Part of a small language model's weights.
Size: 9 layers, 5 heads of 32.
Architecture: LayerNorm before each block, learned positions, biases, tied embeddings.
Training: a variant of Muon for these matrices, 3290 steps.
Each number is 500 + 25 x the weight over its row's rms, rounded and kept within 0 to 999. Layers, rows and columns count from 0. Numbers have three digits each. The size before them is the row's rms in percent of the matrix's.

# layer 2 attention query, 160x160, rms 0.08, rows 97-117, columns 0-159
111:482525503511478464485501522509506530483486490583487472495512489488486557483456471488481480520476522465499454492487521486490446524495529533522495503560491510497501493498499497484501477468540532566500537555516499490527522511492493523482533485494514486466546523501473502502479501511499551502478531463511485484522455429512507509500523483551497452527534530486490447511509505475495536523465500485478478463507505515509475492503487560484512511512521464488490481495480518501507507504493506
121:514524488537511503496466489485527523497461535540495491489519503493480492500435511488522508458520519541520481492499540547453510489500446494539526488508499511522505504512440538509487514475527484486527523474470480495484508504503478506527484478499498464488462540498409540499465473449486497482525488506492522516464504537516507497541477486508495497510518524471495505525497550503515547550477484541504490473514475491458486467533468488512511547479517465535470494495474498507490507499483490
107:495541492512494488523477530536472491506508503468547480504479496494512502543544551500507515534529480517477489485489470529493463491504473516507496501487529490483512472485524505455517446493465528510543580472466520486469468515529492451519527501463523484527469487486514474486482505542529478500518478464499495516514543468526463472541531515488519479494507492466500512479497530484475506514482538504489500488477497522495482483554524474480471547436504497546493518496517525530477485491506460
118:507468470511524495516547498480493497459532425512495531510511454482487514497521516492514528514543573486508513531520492536455508473532470467480480494490479476501526506511507507508493512492475525481493482548481465531509503498537525517505497468498466499490489507526487479492514486476462482543502457473510443516480482503480508520487457491525500536501518485485516518551498505506472498502493497478531501500479546424468522536553526497540511516458520496482480487517487531473458515501531485
107:512524491530520497484513516530526489523502458506475537488495490470480496493463565468527490505493479470526467491534494468499440456450546526506502461512495483523493525488486532506575529496450521503517471458455545510465439495482485531496528501507524467542469497499496485528449500519484501502506475502471478466502486523489502495522506519514502471484528532532525496523504504470520546526487501538493543500539545489502491465498518457495515497522511517482481498494478495531504496507508469
120:516493475477479463505501531513518534542475499503461510524514488516512520515509474496506479502500469525505519534472446482503556478473452526522474511466500501510499518503529511522540505484500465489482485538507459510513481480458492498523527537493510545482499553464541510480516472479524522491493498493503529454519492469490485484478499526490483445509537530464484511519531459502492495512505526492475464486470495489562545488495463492487496471542475555501500549508504480512505576521496514
111:499492490499533509492497475504483490486496566516534505496519497483476523511475528527459536519524501513510462472491525528462555523535500502495538486506499494524494464521536502531467515486495495529511539445478495495461456496516484477477532514461520466504474498506447495480447505480484492513515485522488520517506497447540471500506501500522517480456507453494511552512470542558491527476481502500496539482494445482495519510530493474475517462485475504561476492469475523511513501479486539
119:492485513510488490499518465475512510511477580561515521523524460521506474506485465510478510467530503503534462533455518506493482505507507510483509487505503470482530492495530501547500485514523494514538516500461505516513513540539503478521491486508506468514469509514470474533463523537512528542467486499503491532492502472466530462509448504481505507555461522526521536520488549473498527479438490517475448534485492479467480461446509510461510513482486510471503464496482501531507483514503488
102:533498494440511487505530494459505509528509521496512499516452509501467504450515487458519516516480491476490499497501478531536478502506489467478453493521537494507495471508531510523464522492543526533503505481473517527526501461543487505493495519503489491500495508565487549470532527445497537506515490542528526458432487528540520515506523485508529477490504475494545515544486514538489492488483475510459490489461467520468485497511529494526513490515513432492495459522478496469492514495501458
116:516496470533456500492551502488507453501474544478535482506515486493499495473526533522542481503529551520475514510507514475469498501531481455521537567478513531488518541499488521513488491463508524509518540504497512515470462481513466521458492511451456475477478507531526495526509474487525476480494481486505507494504524507526507488495467496487498526511503497501475518475474508479495492479488537511448519519510480523479528409505495497465473517490486511546534516523465517472531517489439517
124:473504506529494457525542517490494495478509503481481495505468496481506480456485491493498525502548474510456523501532481516474522494549508492506503474506536505512509506553464542501525499437506477466509478460463509513488504500528489481530476508529439510522536469513455503483492495463500527493544467484483490479513483544531487497511525512543515523535500529531488481525481496569469520512511499472502453458485511476482497485522507485540483472504475447523533517481490540553476484517494514
103:479527492467458493529489505516542480461507487533518520505492499506531496499513530490521502518511513505524526480499527479469506538509516464504505522561455446483447497490517464513443523535478549469502485498540530540508522493479489510532507471472483519496527468518489536480490486496473458519440486488487492446519486501503489527508526452486478528521469498485484495499468473502481498521490484527523477521526518518459539541528465495521493527530491532481498525471549533454506493518492520
100:540527517500506509507518500492469542469488464515492513519519458516532509490468430442423514524489496510504521507490554507503540476522509481512536496478484511524538525509497493491502503535471494499466504486485463447519486490474499455512500497468459487508532534499511478583496488491490482486487544503500516477511486517482480501475454503513482523475505513538513516474516507525509537465502493441485509508501499460498481506475527539465498554508504512479489534528471495512516527519479527
109:509505460507519496530479501516501532514485504496479489479524472497510449488477505515511491464473537491548494514534487520537505469500507522467466520507481514462509531508469496535506497529518484506529468484498479514506545529471501424556496480502475480507459483485469531527442479522499500518464488494508521480521479546499491474466486502516524511520490509515512508482550502537494505502500492585492496491523486510477518464498491465508494469514480491466507460476541442511525510536547454
108:488501497491430487491516521486502503511483539521520485504504473515519486440502501489507521513494458479544508517511484482529480477445533508493508495476465476503529534498535438471487490461504543475532507517534495510460515486476529523496451539501515491518500493497504492515502506506475533525510452469550491485494531446485488523493506439511514488527484523493534503506527491510489479473494500497535456514510530488491483506466545513494529560517525504473475475535541501520437501521521474
109:480511515546475483507549512476527473509496474466502475494526514512518513521496538521498511480510497447446465457562512490484482514513498445493561509511470452489496485504477479525511475483495514511491477523477495528514476511516505487515558480488484517515495500533520474519499516518470544477479516488478468496496477504471526499507510510481467555427497512495529510496484534495516510501507490515535532500485547497480546473480501543480459535453495535472512502452474538504530485481510503
114:524501512448460501524545496495459483505497476495500549502518503547475493509536461486517531540551530465489483472472493493517548525483510527495448509493537537503525507457455523500521541513503512473504483522489458501445483502533493505515492494471515553530502529488506530495506476519467468488491481507512472521499483497495537460519502486505490507489481535472506476482494515545454474541509510443492471518458518448511494514498491484517504484502495511488489521455516503504560495524485533
119:489540499500515529527502495484532517512451485478492501509490475505514527483494514481522534497513488492459522524472449473476493530505485493537479493481523476494518508488500468478491536517493490465478539531485499483504495500452509490453477535505496514494522487545557483521559553489489527488464548473528473489527536478465544539528478509501470527533474516495486544496507504498536458469507493463512469477483511495541488483461507505482509516451476458490491527539491470499499491492535439
109:490510502434478441500485469517533512524509481556495508500526492514514454468512487494486472478490494507532532509488544447498537449497501496544534493497482515545503476479500505562523522526470479478459506506494483530507506478508496479496518501482467483475560510496477517502497529447508452523507549495452530488494493502507511508519477490511514513518544488511487471499460503510501504488537515453481498521488523518471555483516497490474501485513498522527502517537505456537495521520461452
118:505540506475497524534568503520512517482506528469477490515498509520475502490483495494494521484532459528490482481500497571460517475502490475493560520506556493500469501519483524510501464472458495474468472461506510513498520501530522478559468465518480488471516510496505553497483515488487503497531509507469475552490491496540461481538481488480470537498519480464488497501481486480470493529490480453520505485534498514462481484535484491512508483471466465509531529463500520547503543499525548
115:531574503495579517550494480467489517500509439518496500480545496490481489488486498494503461504518526469518505463526488480481456424495483486536480498502483496491493503520465485489513516528522487485516501521509505469450532565488519497497465469479543528505480501483495508481477491442483453529493491487533515487502498496538517506512509490496499464469473488480511494508515457507505492535529490532525471504488520479544519497500557505493485484540528497518527478480522488478506507496546473
# layer 2 attention key, 160x160, rms 0.0715, rows 97-116, columns 0-159
121:492488518519483489542509547518514518490530514484467466489515499513477463518538535478539550505498483505525499472509495515491476499462501502447512514496492516521508470431466475503523494492487504497524478495483485489483526513511520471517497505512548489487456455522483488529532526531521459504508448481533496486464497507526510499509491497501549540496533540437473497522497512475492526444500499510520503542495540494505497433545494494489497520437450511493507485542496514516528507522508469
110:493527492521537514508583503524517488498511521475479453460502504515478493523520545492519529487498505527486558530446504481527434515505482533487515497471530496450511518497481498471488487519489481520468450539520473506524474472517490484545488500515471483507497469511536463472527452513531493515501513500477484473504495508502469483481508527518529518454517479458504498538481492488465497494525508499489510488485500499476523488532495511511484445493503571502492468501526501545462468506540485
121:519471511459498491472518480494472496500484543477492490546502492549521420463513498501531524453504517502499501529522476506512487504522471499508501487505480483521478515520504486483508512469517500470488470495465463495519546450503536509496485523504487522491496503496477489502523522531498512503534493519544470525479509518483502481511520487504540462481530505563543527483468453467503478499530473492478466433484514449521501491523484558523525525549508483472535476503522468502508532500458537
108:502546551487551506481522489476478504490492517531516467497465476491470433486509525473488517492531521546515457542519496464496514520500480504512513536482503496474508511473521475486515496446488508471468508489496553531481484533454495496483496512495517446472491494481502526499522468488487530493496526529471521497496540529486486519470499539487552497496508516513492465511520522458511494509486500503475521439573462509498453483548543486511485523493506514500470502474489520472506530519518463
115:516506542479507529505491470477479505526479543450518434537510503475498468505522476522461510528498487502507510483525495478523518502535440506467522505486471513496517470511434502493490440502538478484514493498554460509493511502502509553495524499480521509542503475531513553564470461499491461493487499463468517523495455507513451501510494492502503484459495478532509479493523508503469494504501518466494505504524535526488540502530500504497489489499472529519514479528482567508508455521508509
120:439510481532455492502516449514507493436517455511485525498510496513483471489501507504485544479545463462470491502543556545530499513492479500504532551498482488462502532473520537488483536512484521494509497489566502511505541502471511497454521494497503490544522464479478452485497518494495522497514471497497430498485470487494519485476485526497477474496478486498525520494493504517493553472527545482499525573516478523496509470494498540500499518490478514492501487504468499504524482469521502
105:478465511497539559474511466453525545478490476490528484506501487490508474473473484477506528519502536505482495535502510457485436499525480476538517484470486466488447538493542514493498497476475509470484487549441474499497509481513574499522474475490450529517507507483466448522548490538507510501507514501491526512484496547503516525512501490525523526488480489469501517484506527523482483454517503495539467492474493547523489513511495518503521521527529534513473455489524506530476494495507503
118:465514518502517465503512484502478540483536507510557451488467479503485529498484486474493497519483495530503519491499507505505494494470500464466529502512513513517484485440507447514531531505515489483523504501452539512463483477517507533481467483523446490455466502489492488546500484480501529493510527473498505476478518489524485477483517470547482546484574530538494519521489468533475521474484472506506556532522479522491473505515504527508531474451547539512509489493552462516497524496509480
107:519517507479502494502516476541490517538479520490478479490474503521499542533477530506553426561490525478465504533461485453522524503487489528484499478483499562529470505484512485468528455485495544506444500505527506495442473526483516478465471526502519492487486501490487495499518473498485481523474514507514487521501530519462495518532540471496511502446527466517525514476522488521494507539463502492530500487471519490511483518495536482471503458463499519525482511532476458520527499515503449
117:477491531487531526534479427469506505494499534478464541530468496489486508499505479499502481449552488554503553504482458517526503501505481502488509504501478511453481498505516523541507510516556510484546524497463477502513499460488498469482534488546484498464515487515486476432518555476481473513505530504473478488491527493533522517493482510455519507503521498552493507533485494503520455502495473516507476459504488509554528553498524496492470471508487503467521519477478473494494527504503512
103:510495527508513523450513504477547472483537505475460488512512542477509470524464542511473498507514567525547495554480500479485514505452514523485504540519481491470504506526523488503500501546459491508519497544498459510487550507484511484502512470495514523493450517491496521499440487471458500493491487485499508495501477474484486530492485500571541510487521467485523510469524483462490517496487461477499519521486505510464519469488474482508517492523529554465501480515513511520456515527438497
107:478534534548538456482440496518484499493501508507490496496484514495486510505517487500488455498514479494497546472508486464472473494528495516509488494458536528467533489508493485530516512530554507525485438481454494482479478540473508508516514496464537518497475506506477492510485523533457489541489524524484520531516456515511482487498482564491476481512484505482484555500539534481462480485508531516516504463542492511529471488469517520492537521438510527513486497516481472467506483481541456
105:465515453506503476545463548502489480490517496491525491444482519501510502508475494503509528493499510510486511473516539461498533472446463466504484493532496434452519480476451492534522492471484470489509497495507532507519523501559503499475497521522478514500530478499425523460483504497505473504536487499520558502543495538528500488500491487494492503512552521523448497525508507478514543531477505515539474494491468532497528476510487492520459522467546500495493503518524514502453500494520481
120:498506525486497497483470470466529523485458506523528491495475525470472495491489507518472472499486491543541490519472463524511504495486505503513509486486493463525517520473540459512491509482520480494455548550494532507516448489507532488472488512490549507524495473532509517541493511482520499460478549473468515495519483489497495484553486506505425520482508525516476559531490523521511487539540523455468531546506496507451482475466483492519487501488473525493510531500514490530489488495516432
117:497466521477549450501491549510505522518502546481478484505500487538504483526515489450517493499537542508498497487560512500490514479533480472481507522490477460508464481509483445512523519461508485476475513520513502497485523503494482531473541469485517504508502551495538523514507520506539508472467489467524519499483516498438491491474538502466476468544474513526486485486492477497510534496468483477458546482474462517511515450486548499526515525487508525491495553471475537493526485484472535
113:478513526479514517500438512506497550532507510480502496496511473504505494469494483517460538497525507496520501480506491436535547475476463481512526483526506513460491472494497530480476496476542506504528516490517489511512517501509485527459504532467512533473446504476486542491511520459512458525503520490511512494489536492555473498497478464497526461490519490512499497491515477478480474497489486500550429452517490494497445532484475518543521527547552472527482526528510494516506527458500526
118:492478465534522534481504463538498508510550535501485472495503505455448489498511481519492491453538492492472496461467529529477487467489504497528507518493521472512527438517563524522528477563507504498526474470476523484486560513516484523494485536488511427535531505503507482516430504504481480474481478531515500484525527536493527470463500494505514513472490502532501513488488509515534521494501503510502512458536519519503487489497505498494496455475525495456481455505493495508523510544505477
129:510504520507509485524478472555486505520538498492506523453467456543494562464496502468535488502491507466498535465527515519531536465458515476479500492499505503503500482512469523522533503485495486503509498483488543511511471520507468497490512513540482521477489515471476481452474521444484474524530515537490530556497498491517462481471549518530545454504526506523494456517507502469522504501436522498503493480459513532491485503488478459509519477555512492481512509520484473496492517480488451
110:478500445531479537479489514552493495489468478492496507508498532536501568525459484527511470546543470507461562510484555524478510530479459448491496489487492513451538504489481462502492469494521495479485508518521491502488462524497513488477525505512521465484490503521479457478479473523449490483497498504525467529509497521505493498514506528489488497506477524540492544498511478489436502496498554519541517550514469522535504519462502506495478470483496478501507511509451499483484526490523507
111:466524458489459522485516514519487460500495449510487509464477524498507485463511509485494490489483528510501516541507481489508488507463483494534491536497500492489467487501514483459473533546517488534525490549463476514498493491482504507548501514459440521510511497547493512508464507496503477488510472495543541472515507476497532496499563487518551488487499466480476525524549472477482524509509505560462477478513512501449516466474494564489508498517531540514490502516481502468474547530472504